Weights of a small GPT-style language model, trained from scratch on English Wikipedia.
Size: 9 layers, width 256, 8 heads of 32, MLP 1024 squared ReLU, vocabulary 512, 7.09M parameters.
Architecture: rotary positions, untied embeddings, some layers without positions, local attention windows, shifted keys, capped logits.
Each number is 128 + 24 x the weight over its row's rms, rounded and kept within 0 to 255. Layers, rows and columns count from 0. The size above them is the row's rms in percent of the matrix's.

# layer 6 attention query, 256x256, rms 0.0874, rows 45-65, columns 128-191
size [ 84 112 106  85 109 119 111 118 112 107 111 113 110 115 121 113 110 121 120  82  93]
[[124 161 118 147 158 119 152 117 107 133 150  87 150 110 126 137 182  82 117 147 171 127 149 160 111 160  73 138 122 142  88  79 158 117 139 122 112 121 153  94 183 109 116  66 132 121 139 117 107 171  97  95 139 101  80 139 115 133  94 173 160 135  81 134]
 [162 127 118 143 142 132 139 145 127 168 122 115 170 181  96 124  77 160 125  94 126 122 113  71  90 123 148 112 125 119 146 133 107 142 165 121 147 128 164 120 118 146 201 131 136  89  97 108 131 122 103 179 141 163 107 109 178 123 153 149  90 161 148 171]
 [127 166 146 138 144  77 101 147 111 110 154 167 155 106 104 123 118 132 124 110 125 129 145 142 148 120 112 133 150 139 159 116  90 132 141 140 117 121 153 100 100 114 109 113  92 119 132 125  88  92 107  88 105  80 197 119 160 147 174 135 107 147 125 157]
 [160 140 114 102 152 145 114 150 122 113 108  81 102  67 151 114 153 131 117 170 120 105 146 121 137 113 124 156 112 121  92 147 160 104 119 134 147 110 121 115 102 160 132 153 122 147 130 137 145 100 105 137 152 139 101 131 123 149 117  88 120 128 131 158]
 [128 149 107 119 109 122 138 100 123 106 167 151 157 121 134 159 123 144  81 119 114 158 119  92  71 145  74 141 132 141 126 143 112 106 137  81 135 159 105 137 160 135 118 111 133 132 134 143 178 118 127 110 127 185 125 105 129 136 115 136 143  94 151 120]
 [110 113 142 153 119 115 147 154 153 143 145 148 145  48 135 122 116 110  65 135 113  87 109 142  94 121 144 104 111 114 130 176 170 108 115 123 166 125 117 108 108 131 133 134 156 144 134  84 141 143  93  99 135 143 111 103 116 108 144 123 134 126 104 132]
 [124 155 128 131 103  93 118  70 121 123 144  96 138  96  90 133 102 117 139  99 139 119 151 126 101  80 110 159 112 131 131 100 127  90 123  90 129 142 134 127 135 128 168 147 153 106 130 148 155 153 144 162 158 166  87 101 113 140 150 100 126 106 111 126]
 [131 141 139 140 155 113  66 111 132 105 153 151 121  97 144  98 199 148 150 146 142 145 113 155 136 123 111 142  99 135 138 166  74 148 207 121 141 147 142 141 146 170 145 171 164 161 125  97 129 139 170 127 139 113 139  97 140 158 128 126 107 150 150 155]
 [ 66 156 134 132 139 111 121 149 112 139 143 106 135 114 123 122 116 158 145 102 172 114 158 148 115 114 133  70 110 119 132 121 114 152  76 118 127 138 111 156 113 156 137  89 112 146 146 121 126 161 133 137  89  94  88 115 104 125  90 114 164 129 141 119]
 [ 94 103 145 117 132 151 114 157 135 116 174 121 104 117 132 103 103  94 158  94 133 139 158 135 125 149 123 132 152 164 125 117 171 118 109 142 127  81  69 123 156 142 120 161 163 110 104  81 106 133 110  97 107 122 101 137 137 149  80 134  86 134  65 119]
 [125 112 127 114 123  83 130 116 105 106 126 154 177 114 100 109 113 131 144 147 124 153 108  86 130 182 155 126  88 118 129 117 155 135 115 149 130 119 135 126 162 140 127 119 167 117 109 120 136 142 166 153 104 115 155 119 129 132 135 165 126  93 160 109]
 [122 133 128 142 109 122  89 114 126 166 116 128 203 111 158 115 146 141 146 145 147 134 146 127  85 110 130 129 108 150  95 145 126 112 111 149 118 145 129 115  79 123 164 149  99 128 112 166 103  96  98 105  97  85 169 125 134 142  83 104 149 115 126 147]
 [ 68 121 118 108 133  92 128 155 100 121 143 115  58 116 160 184 132 139 175  95 141 122 143 120  81 185 143 115 110 161  94 113 136 122 145 151 108 144 159 142 152  95 137 108 158  85  88 158 155 138 136 132 122 109 155 158 143 120 122 117 140 107 125 163]
 [128 128 155 157 142 131 141 113 126 160 122 160 109 123 145 151 124 106  95 122 150  93  99 154 124 127 156 111 118 118  88 139 146 151 147 122 134 131 116 136 123 140 114 141 152  94 153 175 144 116 114 151 140 132 112 142 148 120 150 151 100 113 108 155]
 [108  84 123 138 131 153 121 137 101  91 154 151 133 128  88 107 133 114 118 113 104  81 146 114 128 110 157 114 118 139 114 127 135 152 153 121 169 112  89  89 156 115 115 144 147 131 122 133 148 146 140 122 119 150  92 144 131 139 144 152 155 145 166 157]
 [133 150  95 162 129 145 141 153 111 134 108  99 137 189 147 111 150 121 118  96 123 101 142 154 150 133 110 144 153  82 120 153 144  99 157 131 119 135 130 121 127  96  94 109 127 102  96 126 134 128 171  92 153 136 112 128 118 108 106  81 133 124  76  90]
 [123 122 114 167 125 161 157 124 153 128 117 163 115 162 127 114 132 178 119 132 143 124 110 146 147 124 125 120 103 102 179 148 126  86 117 106  88 144 129 169 127 105 168 137 142 131 107  77 111 120 104 120 100 102 134  87 100 111 116 168 161 109 160 131]
 [148 123 110 167 132 124 105 143 126 142  79 145 101 172 165 124 158 152 100 122  96 156 127 133 176  95 149 124 125 153 142 111 109 178 139 126 104  93 159 124 132 118 108 131 118 145  88 143 170 152 161 123 117 126 146 113 114 142 139  90 114 149  93 118]
 [116 162 101 110 121 101 140 119 130  86 129 126 104  79 130 151 112 131 118 130 118 155 146 130 126 152 120 143 113 126 152 155 137 156 163 107  89 147 127 126 107 125 122  92  81 141 119 129 115 137 144  99 128 134 125 144 116 125 156 151  78  89 149 128]
 [121 139  92 100  93 139 135 139 103  96  94 100 146 166 126  94 104 156 163  92 131 153 158  91 109 126 114 109 172 144  81 127 132 155 100 138 108 107  84 134 127  80 129 102 109 112 115 135 116 105 112 152 114 136 138 108 137 107 130 136 126 147 116 151]
 [110  83 137 176 160  76 114 115 127  66 134 139 148 133 176 150 144 136 144 156 117 118 169 119 153  78 123 179 159 140 108 132 143 130 144  82  84 150 120 153 103 109 152 115 138 148 154 165 102 108 116 115 145 134 114 139 136 129 101 155 111 113 144 135]]
# layer 6 attention key, 256x256, rms 0.092, rows 45-64, columns 128-191
size [ 96 110 104 131  87 110 109 110 103 112 104 108 104 112 121 111  98 112 113 100]
[[131 134  87 122 146 169  98 108 117 132  78 126 101 130 182 162 138 155 205  98 144 119 150 135 127 147 122 114 141 128 145 103 101 119 159 129 139 176 102 141 136 160 132 125 148 137 120 182 126 160 117  90 134  88  96 112 117 131 120 124 132 143 129 107]
 [117 162 117 105 159  78 156 156 105 128 111 123 139 136  73 103  76 179 114 131 117 133 113 131 120 134 132 124 144 118 140 129 122 114 123 183 138 130 160 112 124  77 130 103 137 122 127  82 164 129 156 156 165 159 100 139 150 129 160  86 112 163 120 133]
 [110 129 143  81 118 112 118 131 122 112 114 149 128 173 148 155  93 101 109  98 169 106 107 137 130 160 168 134 109 152 134 132 117 148 122 143 114 166 120 134 119 108 131 109 122 154 137 146 101 116 143 103 106 108  87 130  89 115 116 133 145 144 110 109]
 [121 142 111 115 108 181 141  86 112 110  88 182 138 104 128 101 146 132 143 100 116 134 143 127 152 169 177 146 137 147 104 144  96  86 129 148  70 134 119 130 110 139 150 173 128 119 151 151 118 153 113 108 112  77 149 134 116 133 130 142 174 129 154 131]
 [133 133 171 118 106 145 125 172 120 119 137 112  91 118 124 130 113 131 127 114 146 106 158  81 135 120 120 108 149 118 137 107 134 145 101 104 155 102  94 113 134 141 135  98 140 148 159 133 116 174 146 156 118 117  79 124  99 122 126 124 121 171 144 140]
 [118 122 131 162 153 108 129 165 151 136 167 138 157 187  81 165 111 113 106 150 141 121 103 127 105 122 154 117 113 134 139 146 120 106 129 118 113  88 169 112 123 101 152 122 116  98 121 109 102 119 133 148 110 148 107 127 130 172 142 120 112 104  89 104]
 [113 134 129 160 162 152 107 127 123 114 159 137 157 127 125 135 150 128 161  87 142 163 137 140 117 124 137 135 130  95 102 115 178  95  95  97 113 161 144 133 125 147 166 124 141  84 121 172 148 132  99 113  83 140 127 112 151 146 132 101 175 108 100 121]
 [143 128 156 132 130 176 140 126 157 138 103 104 137 122  89 118 102 104 125 163 153 159 129 142  93 125 147 132 178  92 112 119 138 140 136 155 117 135 117 137 135 163 150 143 147 136 122 122 129 110 137 170 125 166 163 159 123 188 109 139  99 145 110 131]
 [123 149 148 127 160 119 100 142 113 136  97 158 150 132 102 139 123 109 145 116 167 134 108  98 163 122 123  95 147 138 163 128 132 123 107 157 131 124 148 113  98 140 156 134 134 105  77 145 139 109 107 153 118 142 147 109 111  79 125 118 150 134 141 113]
 [ 80 121 145 145 131 162 131 180 157 135 162 131 130 158 153  92 121 143 156 164 139 130 170 152  97 120  90 119 116 178 138 143 123 150 119  96 123 136 117 106 111 157 144 112 168 134 169 128 110 129 120 135 149 158 138 145 144 139 138 116 105 174 123 152]
 [139 119 169 131 143 149 103  76  82  83 107 131 177 138 117 132 159 179 145 156 119 119 147 101 167 143 163 132  96 117 110 112 133 142 111 133 119 126 132 168 128  85  99 141 173 124 134 110 141 111 161 156 135 123  81 127  91 112 132 144 124 138  95 115]
 [101 123 109 142 125 151 149  90 131 145 133 145 158 109 130 113 161  66 137  99 125 132 133 143 108 116 126 156 134 179  78 123 162 154 111 134 127 166 130  98 115 146  86 129 187 118 137  99  93 145 112  95 149 126 157 122 147  91 126 118 157 123 147  93]
 [111 127 128 133 101 141 104  98 123 125 122  88 125 134 173 122 124 100 176 134 134 109 148 139 157 176 134 124 128 140 126 141 135 174 118 131 114 197 130  84 137 141 142 136 117 112  98 133 187 128  66 133 139 143 137 131 104 125 127 127 144 112 137 127]
 [147 121  80 130 145 101 132 127 182  96 142 119 146 133 136 169 116 160 126 152 125 106 121 119 113 122 146 102 148 144  70 136 135 120 123 127 120 128  99 160 113 132 139 161 134 130 129 154 141 115  86 166 143 117 140 128 127 113 137  96  78 101 102 174]
 [123 161 118  84 110 114 103 134 164 137 138  82 118 155 127  92 106 100 121 113 135 118 135 129 139 130 111 126  98 122 123 163 155 145 128 136 112 120 136 151 147 107 145  96 117 124 139 145 120 113 139 144 138 125 137 115 118 153 109 107 166 145  95 138]
 [197 140 115 140 111 158  97 102 146 124 143 106 162 119 138 148 101 130  90  97 119 127 153 144 109 137 129 120 129  98 108 137 137 120 125 127 111 166 148 168 133 101 126 122 156 122 132 101 113 118  88 109 153 118 122  84 129 108 121 123 159 109 136 114]
 [124 113 132 126 150  86 119 122 127 108  85 172 122  90 120 125 117 115  56 101 143 138  89 110 128 134 165 114 126 134 136 123  73 136 104 118 139 127 111 143 139 134 150 126 102 144 121 117 150 144 131 173 148 134 105 149 131 110 137 163 154 125 170 133]
 [136  98 123 113 129 127 130 104 126 117 103 201 126 121 126 156 153 111 129 136 115 150 122 109  72 138 124 156 132  93 122 128 158 128  99 101 138  95 120 130 127  82 148 102 130 131 118 147 135 140 130 166 142 151 163 124 151 105 124 112 127 158 185 116]
 [113 149 100 113 131  98 142  74 169 100  90 124  90 119 108 111 109 133 118 126 121 142 141 117 118 129 171 145 148 122 143 117 138 130 155 156 100  94 167 163 170 140 161 125  98 161 114 168  94 157 114  88 145 119 154 164 133  92 111 119  75 143 158 149]
 [145 140 110 103 111 138 108 105 136 123 134  85 131 120 107 145 119  94 102 124  93  84 123 132 155  94 170 132 144 108 134  91 155 129 161 143 142 107 132 119 162 137 121 122 127 165 137 113 142 107 199 169 112 110 156 100 112 129 124 133 136 164 174 110]]
# layer 6 attention value, 256x256, rms 0.125, rows 32-63, columns 128-191
size [ 92  94  93  95  93  95  96  96 100  90  87  88  99  95  97  92  98  92  94  86 101  92 115 110  93  93  96  94  92  94 100  88]
[[137 116 141 161 137 125 174 115 136  72 113 109  82 141 104 136 153 123  83 123 115 145  92 160 126 142 143 130 116 128 143  93 155 160 143 151 140 130 126 118 129 114 158 118 151 129 104 122 118 138 110 131 128 150 104 158 122 136 124 187 150 161 133 195]
 [ 96 135 135 159 129 146 142 126 154 147 131 130 125 114 187 108 139 153 110 121 143 178 123 118 112 145  79 134 146 162 147 138  95 130 121 168 153 123 166 134 135 115 104 113  88 127 127 104 181 141 145 122 110 135 106 149 147 127 110 162 128 149 103 154]
 [130 117 107 119 133 143 121 108 194 152 118 132  77 139 118  96 123 152 159 164 169 118 140 107 127 155 141 112 115 111 115 125 141 125 132 120 173 118 105 112 104  67 129 128 114 120 122 140 117 136 141  98 144 151 117 125 153 140 121 167  83 171 111 146]
 [ 93 155 164 118 163 110 137 133 121 173 140 168  95 109 105 111 112 118 108 143 121 198 101 143 126 140 178 135  88 143 126 127 115 111 108 130 162 170 111 110 122 128 131 137 116 141 110 149 122 120 144 143 137 137 165 151 129 163 159 180 136 165 124 122]
 [170 121 106 129 102 130 108 144 170 137 120 122 125 125 141  77 132 106  98  96  92 115 124 111 176  89 129 101 161 124  92 117 131 107 122 127  93 106 145 152 134 152 180 129 173 151 145 167 115 133 145 126 159 123 134 161 109 183 159 139 147 104 126 155]
 [135 117 116  92 117 110 142 108 100 118 102 105 139 103 111 105 135 143 138 168 132  96 149 151 115 129 133 110 154 123 159 145 142 151 106 112 105 132  79 141 160 113  99  94 144 135 105 110 161 117  96 136 136 133 138 141  90 113  99 142 110 134 141 102]
 [128 115 126 122 125 133 134  77 125 153 114 161  83 153 121 133 125 109 129  97 165  93 121 108 135 128 126 166 138  75 182  86 124 159 136 106 124 101 138 112 121  86 149 153 146 138  99 121  92 111  76  82 160 125 106 158 161 150 149  80 121 139 116 136]
 [114 144 125 119  98  80 117 154 104  94 159 119 147 103 105 179 142 147 161 148 144  77 151 135 154 151  96 160 120 108 142 172 125 135 126  97 147 158 118 166 151 135 125 120 134 111 126 107 154 161 124 113 127 114 125  72 160 127  99 145 131 130 170 148]
 [149 103 165 106 153 126 130 134 121 114 132  85 114 136 134 176 143 120 175 165 133 150 112 112 142 151 121  89 112 123 119 140 124 138  87 112 106  89  78 117 131 129 169 129 115 124 154 102 120 134 124 122 159  75 143 121  95 114 102 111 178 125 108 113]
 [168 135  84 108 136  62 156  96 157 105 113 145 122 102 107  98 137 102 136 117 134 124 131  81 132 145 139 132 143 108 139 134  74 110 110 144 123 120  98 120 129 138 130 158 164 160  91 149 129 156 110  93 141  87 133 128 121 102 174 150 121  72 102 137]
 [127 122 152 145 130 107 164  82 134  66 158 165 122 136 156  92 106  98 113 108 100 156 136 131 115 161 128 130 134 143 113 164 132 162 145 145 151 153 126 176 153 166 108 143 115 140 139 150 142 107 124 135 124  99 132 162  88 114 129 126 134  77 147 120]
 [116 182 111 151 140 145 109 153  93 161  73 157 165 143 125 147 145 126  57 125 133 130 153 106 125 142 145 118 132  91 114 119 136 123 136  86 141 103 175  72 136 114 110 148 123 153 122 138 109 153 106  97 100 175 154 121 145 101 117 140  89  95 173 128]
 [141 136 131 109 112 166 182 132 159 126 197  94 106 130 130 103 155 115 144 102 129 126 116 104  90 163 144 105 114 112 121 154 120 113  99 192  96 104 126 104 147 102  91 144 130 150 107  93  92 153  94 105 121 137 119 167 135 141 122  82 127 165 156  88]
 [140 118 167 109 108 128 137 143 121 134 102 166 103 107 129 133 150  93 112 178 126 107 122 133 109 141 170  85 113 130  92 132  83 194 106  76 152 154 119 155 136 103 189 156 113 150 130 116 159 117 156 104 164 155 103 101 109 156 102 114 132 130 142 125]
 [110 105 167 133 121 144 117  92 114 140 125 109 134 132  96  99 109 145 122 104 145 139  98 127 140 154 139 108  98 105 167 111 149 124 121 142 177 151  74 120 129 124 112 137 161 159 106 130 103 100 150 140 158 154 103 122 175 151 122 121 124 143 112 136]
 [ 73 165 130 102 161 137 135 102 169 123 103 112 140 149 135 166 124 130 101 106 141 129 150  79 121 148 123 177 133 116 169  92 103 169 108 131 154 129 133 116 187  99 127 146 129 120  83  89 160 131 106 168 115  91 152  93 126 101 155 135 176 105 128 134]
 [132 164 143 118 150 126 141 169 111 128 124 115 103 153 132 117 124 126 173 177 146 157  91 119 139 125 117 134 145 116 144 163 103 136 132  99 120 120 116  91 132 132 110 117 131 159 139 156 125 128 150 107 136  97 126  95  78 110 140 148 127 152  92 111]
 [112  86 132 120 171  90 137 149 164 143  98 142 119 120 164 111 136 161 101 102 143 114 145 130 106 146  99 160 129 138 122  88 147 126  95 122 139 125 126  94 122 151 136 122 136 151 100 145  75 107 106 138 125 110 131 129 142 154 115 116 143 116  71 125]
 [137 122 125 154 195 125 135  72 127 124 155 131 138 134 146 123 135  70 153 149 128 174  96 120 151 118 135 128  84 110 111 127 153 145 105 129 107 120 165 108  59 151 150 134 110 101 143 126 136 167 116 112  98 105 122 129 144 141 108 119  98 145 120 168]
 [149 130 149 125 118 152 142 131 117 149 165 148 128 144 118 104  84 129  95  92 133 107 120 115 142 122 148 116  89 136 108 138 179  98  92 142 150 124 101  99 131 145 142 147 148 135 128 110 189 148 147 118 101 114 112 146 127 129 118 122 190  81 124 135]
 [119 132  98 160 136 117 115 128 119  67 130 147 135 129 106 138 138 162 112 149 109 153 146 137 156  95  97 131 156 109 145 134 155 137 160 146 106 129 124 134  98 111 171 130 153 130 135 138 155 125 126 114 114 126 113 137 123 164 128 137 110 127 132 106]
 [159 144 105 191 169 141 176 110 147 102  74 113 131 176 129 142 128  94 105 155 100 140 122 112 131 122 124 105 119  78 142 128 104 108 146 145 124 120 145 184 117 164 123 118 140 152 127 127 121 127 180 153  89 133 112 128 150  90 162 130 157 127  89 162]
 [120 116  61  91 108 116 109 115 157  82 142 100 156 163 141 128 156 115 137 112  56 153 125 137 105 123 125  75 159  97 125 121 138 119 116 159 123 125 112 120 104 115 165 136 107 130 128 113 145 108 127 145 179 129 121 156 145 120 115 128 133  93 137 163]
 [127 167 151 138 166 142 183 159 101 143 111 143 110 146 139 114 143 136 168 142 105 129 155 120 127 142 148 114 106 162 116 131 110 107 144 108 162 140 186 109 131 151 137 134 151 141 120 144 160 128 114 152 134 127 126  66 122 124 161 131 138 104 127 146]
 [128 145 115 112 146 125 124 132 139 124 130 144 126 141 101 170 116 114 169 121 107 135 100 107 109 140  99 122 112 101  87 105 143 121 132 116 108 136 127 127 169 112  76 117  96 141 138 110 127 134 124 170 137 102 120 137 114 122 135 127 142  65 220 115]
 [160 112 108 122 104 150 147 130  82 122 162 154  98 186  69 144  93 157 100 126 120 168 113 151  67 164 153 146 130 108 132 114 134  81 114 157 130 117 110 107  82 105  94 149 117 129 135 103 141 125 144 101 144 132 126 113 124 123 140 141 146 120 141 117]
 [154 135 124 132 105 131 133 117 130 123 114 102 129 118 148 137 121 130 132 107 123 106 136 144 143 143 135  98 122  91 179  61  93 130 132 156  80 132 174 147 158 162  66 118 124 111 111 128 132 101 117 110 131 135 131 122 121 128 108  99 163 133  94 111]
 [115 138 106 125 173 125 129 170 136  69 139  85  93 124 103 160 103 131 150  86 125 131 113 140 117 137 113  89  98 186 129 150 178  96 110 135 167  88 128 147 151 102 117 123 163 131 135 102 119 114 107  85 131  95  98 109 135 116 115 129 176  96 161 163]
 [133 101 120 162 143 118 123  75 122 155 131 130  94 136 135 137 159 145 125 152 145 131 109 120 102 145 123 161 143 116 106 110 101 115  85 176  99 118 144 127 173  98  97 160 106 143 107 123 183 124 108 146 122 113 150  82 142 166 110 168 127 142 131  81]
 [111 118  85 170 114 123 134 119 127 137 109 154  57 141  96  95 145 137 133 148 177 142 173 127  99 116 134 156 117 127 111 153  96 168 147  94 148  94 129 131 157 151 112 178 117 117 123 132 108 103 141 158 138 138 147 107 126 110 103 127 142 112 168 142]
 [123 116 136 117 135 117 157 112 121 128 118 149  90  73 131 102  98  83 152 106  92 169 124 126 123 126 129 121 112 121 176 108 102  82 142  94 117 114 140 113 147 116 103 162 108 148 125 150 130  60 108 167 122 133 145 159 153 144 160 160 111 167 110 139]
 [119 151 146 105 122 152  82 121 106 137 131 132 149 130 137 157 160 118 194 114 134 130 114 115 115 142 163 100 110 130 133 114 112 155 141  89  88 130 108 130 167 115 157 139 105 107 102 144 150 133 165 101 119 126 138 134 137  77 133 131  89 157 147 126]]
# layer 6 attention output (transposed), 256x256, rms 0.0873, rows 32-63, columns 128-191
size [ 96  92  96  97  94  95  98  98  97  91  90  86 101  96  97  93  96  95  95  86 105  94 111 107  91  92  98  93  91  93 100  95]
[[ 89 135 141 119 148 134 143 107 135  84 116 100 150 118 158 162 143 159 127 133 187 132 122 142  61 124 120 124 157 143 132 138 119  81 125 134 131 137 153 171 111  80 143 137 134 104 146 157 150 121 139  79 157 166 161 124 175 116 104 149 173  72 124 131]
 [130 108 161 135 129 131 142  87 165 106 115 134 150 104 119 137 140 160 130 151 112 131  97 134 148 160 129 104 110 117 140 123 141 104 123 118 159 109 129 142  95 133 121 125 122 190 179 127 106 128 153  93 108 127  83 164 106 145 153 135 122 133 153 134]
 [121 197 136 107 121 145 135 138 128 113 171  96 137 151  80 155 142 152 148  80  90 147 134 154 126 122  97 125 110 122 144 143 108 124 117 135 119 145 126 148  81 132 119 122 107 167 142  97 110 118 149 149  97 105 109  99 103 117 124 174 150  79  98  95]
 [152 151 146 139 141 125 114 141 115 150  98 109 162 132  90  79  90 125 128 140 108 168 135 134 153 100 164 115 137 115 126  85 160 119  64 123 109  69 124 101  90 147 115 102 137 159 123 147 146 156 131 124 130 170 117 139 129 145 122 111 157  68 126 178]
 [120 113 102 147 119 126 112 138 103 127 128  89  96 178 158 106 187 142 136 134 131 102 180 137 129  98 159 115 121 115 164 146 115 136 112 119 117 110 107 122 123 101 142 130 127 148 127 102 118 171 167 140 154 178 135 149 134 124 138  68 151 105  91 139]
 [137 134 121 141 159 117 124  98 131 127 117 135 111 147 130 136 141 143 101  78 183 149 121 145 165 115 129 103 140  91  93 119  89 120 151 120 170 149 126 133 105 152 144 130 113 139 170 101 107 102 154 140 120  89 129 138 150 171 143 128 107 139 129 135]
 [118  97  92 107 125 127 170 121 109 113 137 126 144 138 181 169 123  87  83  90 154 105 108  98 133 148 142 129 144 109 111 148 132 118 121 125 176 105 153 124 138 117 172 119 101 128 161 121 116 124 109 162 139  57 140 122 112 113 188 116 163 121  75 116]
 [ 56 131 156 120 100 139 126 124 128 133 124 158 130 112 110 124 156  94 167  97 133 154 102 137 156 156 132 102 115 113 111 131 126 139 112 129 134 119 154 114 133 167 128 103 137 102 127 111 105 127 114 132 101 155 133 141 112 201 130 114 134 140 116 110]
 [132 160  94 107 128 154 115 100 118 142 156 122 125  96 103 119 152 105 146  92 158  70 166 152 145 136 177 180 137 100 101  76 134 100  90 157 126 102 153 118 141 127 144 125 149 100 142  96 128 109 111 144 105 119 121 109  99 152 170 144  96 129  99 176]
 [137 134 119 131 161 158 117 132 123 118 150  75 143 149 126 172 144  99 134  63 164 120 100 159  98 143 145 101 147 141 118 122 123 157 133 116 159 140 176 175 149 147 149  80 135  99 100 151 139 148  97 131 144 108 133  95 112 131 122 159 150 151 159 151]
 [110 118 128 124 125 165 128 104 120 130 115 117  91 133  94 105 130 126 167 138 136  98 151 140 106 113 122 184 170 150  88  81 146 100 155 108 133 121 129 117 131  90 155 150 138 141 123 173 178 107 129 104 130 122 130 154  97 146 120 144 152 140  83 108]
 [ 67 149 155 149 125  63 133 134 130 124 191 111 121 115  96 115  91 126 125 120 123 132  95  94 120  88 109 155 117 118 133 150 125 126 134 162 126 132 111 162 123 161 128 152 144 112 155 119 137 126  79 114 118 167  87 134 113 125 151 110 161 103 144 143]
 [114  97 121 109 131 134 127 130  85  74 107 148 104 155 145 140  94 161 132 137 156 122 128 122 118 101  73 166 123 125 113 131 105 146 116  97 142 143 163 146 121 101 154 119 141 167 138 115 110  98 103 140 158 152 140  90 160 119 144 177 120 131 119 116]
 [ 90 109 121 140 177 132 143 150 120 136 202 119 128  93 147  67 113 161 146 170 122 101 120 169  79  92 138 140 136 122 112 151 113 126 169 167 120 119 116 126  85 142 135 155 181 120  82 120 123 112 111 102 177 121 138 110 116 126 133 117 152  89 139 140]
 [133 126  87 106  80 134 124 121 176 154 123  92 123 137 176  75 145 122 173 146 113 173 114 108  93 150 150 160 147 158 141 140 114 122  89 137 113  84  70 115 119 130 114 140 103 132 128 122 153 157 149 119 156 165  86 172 162 144 158 128 101 107 134 118]
 [120  99 188 136 138  67 117 155 154 135 118 131 137 108 116 119 112 140 153 141 163 102 132 141  84 100 106 148 119 181 130 128 141 119  94 137 167 106 144 143 116 120 164  91 143 147 156 158 145 130 128 123 141 147 159 121  92 153 123 104  97  98 153 100]
 [121 113 136  79  82 179 189 138 107 156 125 142 108  83  90  96 117 145 149 143 149 107  98 138 127 110 154 178 124 145 114 110 131 112 143 106 141  87  63 118 114 108 149 119 110 129 131  98 121  81 139 159 123 131 145 112 115 162 153 147 103 142 164 139]
 [171  97 149 102 122  83 160  68 129 137 157 117 163 145  91 156 102 113 125 128 136 132 140  99 107 129  87 135 164 114  68 132 146 108 158 101 176 142 165  87 160 123 142 105 120  73 142 135 149 158 158 134 150 160 138 147 121  72 157 108 117 137 110 127]
 [107 128 181 145  43 139 137 154 120 109 128 126 101 146 124 189 131 103 132 177 101 141 107 155 169 140 148 121 131 131 136 127 114 114 106 140 164 139 135 136 126 115  99 144 145 145 135 147 121 132 172 108 110 154 138 147 151 147 131 141 118 109 130 136]
 [134 104 134 135 120 128 159 134 124 150 132 125 171  94 129 115  95 171 148 153  93 155 159 155 174  81 119 127 149 101  77 146 103 140 121 127 163 116 105 140  97 145 106 145 121 148 158 159 138 135 122 141 115 161 164 134 144 140 183 134 104 175 138  99]
 [142 145  94 113  94 120 125 138 146  82 156 150 113 127 125 183 153 131 113 138 134 141 138 107 129 162 131 108 129 111 114 168 121 121 144 149 123 156 138 119 143 134 133 127 128 129 137 114 167 131 140 143 162 102  96 135  97 143 142 133 171 131 129 147]
 [128  94 109 123  83  98 179 136  98 172  86 125 100 165 107 168 102 116 135 168 137 131 126 201 132 169 120 161 122 182 124 127 131 134 132 154  96 168 138 152 130 112 110 122 120 137  96 103 146 112 109 120  96 123 122 168 113 167 120 137 162 121 124 169]
 [112 111 134 173 139 133  69 143 109 140 123 123 159 124 139 151 120 165 154 157 149 135 180 116 110 118 129  80 100 156 165 186 107 158 188  80 141 127 110  94 123 121  94 124 162 166  98 115 110 130 139 151 125 137 128 120  74  86 110 116 130 143  93 138]
 [109 138 117 121 142 119 102 123 165 159 126 142 152 114  86 136  86 107 147 114 141 155 110 147 147 112 105 143 178 144 135 114 132 110 150 135 148  97 109 137 106 132 113 121 134 107  88 145 163 146 117 130 128 139 124 123 121 153 151 110 110 123 135 153]
 [174 126  85 135 107 163 133  92 123  95 128 124  84  98 157 135 123 100 136 137 172  93 121 112 104  97 140 118  97 170 160  99 114 105  77 172  98 117 160 129 138 144 145 112 164 137 163 132 136 141 120 128 105 124 123  93 117 147 184  70  96 135 139 104]
 [147 112 106 113 138 143 157 139 136 148 133 140 123 127 126 143 164 121 108 133 106 110 164 162 130  84 143 111 130 124  92 153  96 143 120 151 155 133 107 133 137  49 168  74 130 124 146 157 140 136 114 158 144 147 125 152 102 150 155 148 115 137 111 171]
 [136 140 142 130 145 111  87 123 143 134 112  99  91 163  93 107 143 137 155 143 100 121 107 102 134 138 100 178 157 112 112 109 148 127 168 116 133 117 108 117 138 110 145  94 147 112 167 105  96 147 125 126 133 151 150 154 133 153 146 112 113  95 155 184]
 [157 146 135 122 129 110 124 119 139 150  89 107 144 114 144 160 112 151 154 117 116 120 136 170 128 127 112 106 141 145 142 109 112 143  97 146 113 151 133 133 162 117 124 103 160 125  90 160 137  88 142 118 107 128 171 151 144 132 160 144 145 132 133 105]
 [ 98 128 132  89 159 106 124  94 119 156  91  96 136 148 114 132  83 103 149 123  99  92 119 109 155 180 118 182 115  92 136 130 135 162 144 147 153 101  91 135  73 148 116 125 128 126 154 172 127 124 129 143 146 117 126 174 138 118 141 146 122 158 126  93]
 [133 156 110 108 158 200 157 113 132 128 192 139 141 156 137 103 114  75 124  95 166  85 139 160  97 138 114 120 177 134 137 114 114 189 104 127 152 158 131 134 120 141  87 129 110 129  93 142 146 125 130 101 110  85  84 101 111 108 162 113 137 111 130 145]
 [117 114 100 134 125 127  75 152  94 133 101  69  98 118 116 113 146 108 117  97 161 132  81 162 146 161 118 146  85 106 122 168  92 188 145 136 103 128  66 136 114 107 114  96 136 141 120 123 138 141 121 127 129 148 146 121 155 174 114 139 111  63 114 138]
 [127 158 125 119 116  83 131 150 123 128 126 132  91  60 101 122 123 144 180 117 146 106 122 116 146 127  96 127 165 139 147 146 138  98  88 153 119 119 137  90 106  91 136 132 108 123 163 152  68 108  77 129 153 123 130  85 107  88  81 162 147 109 130 185]]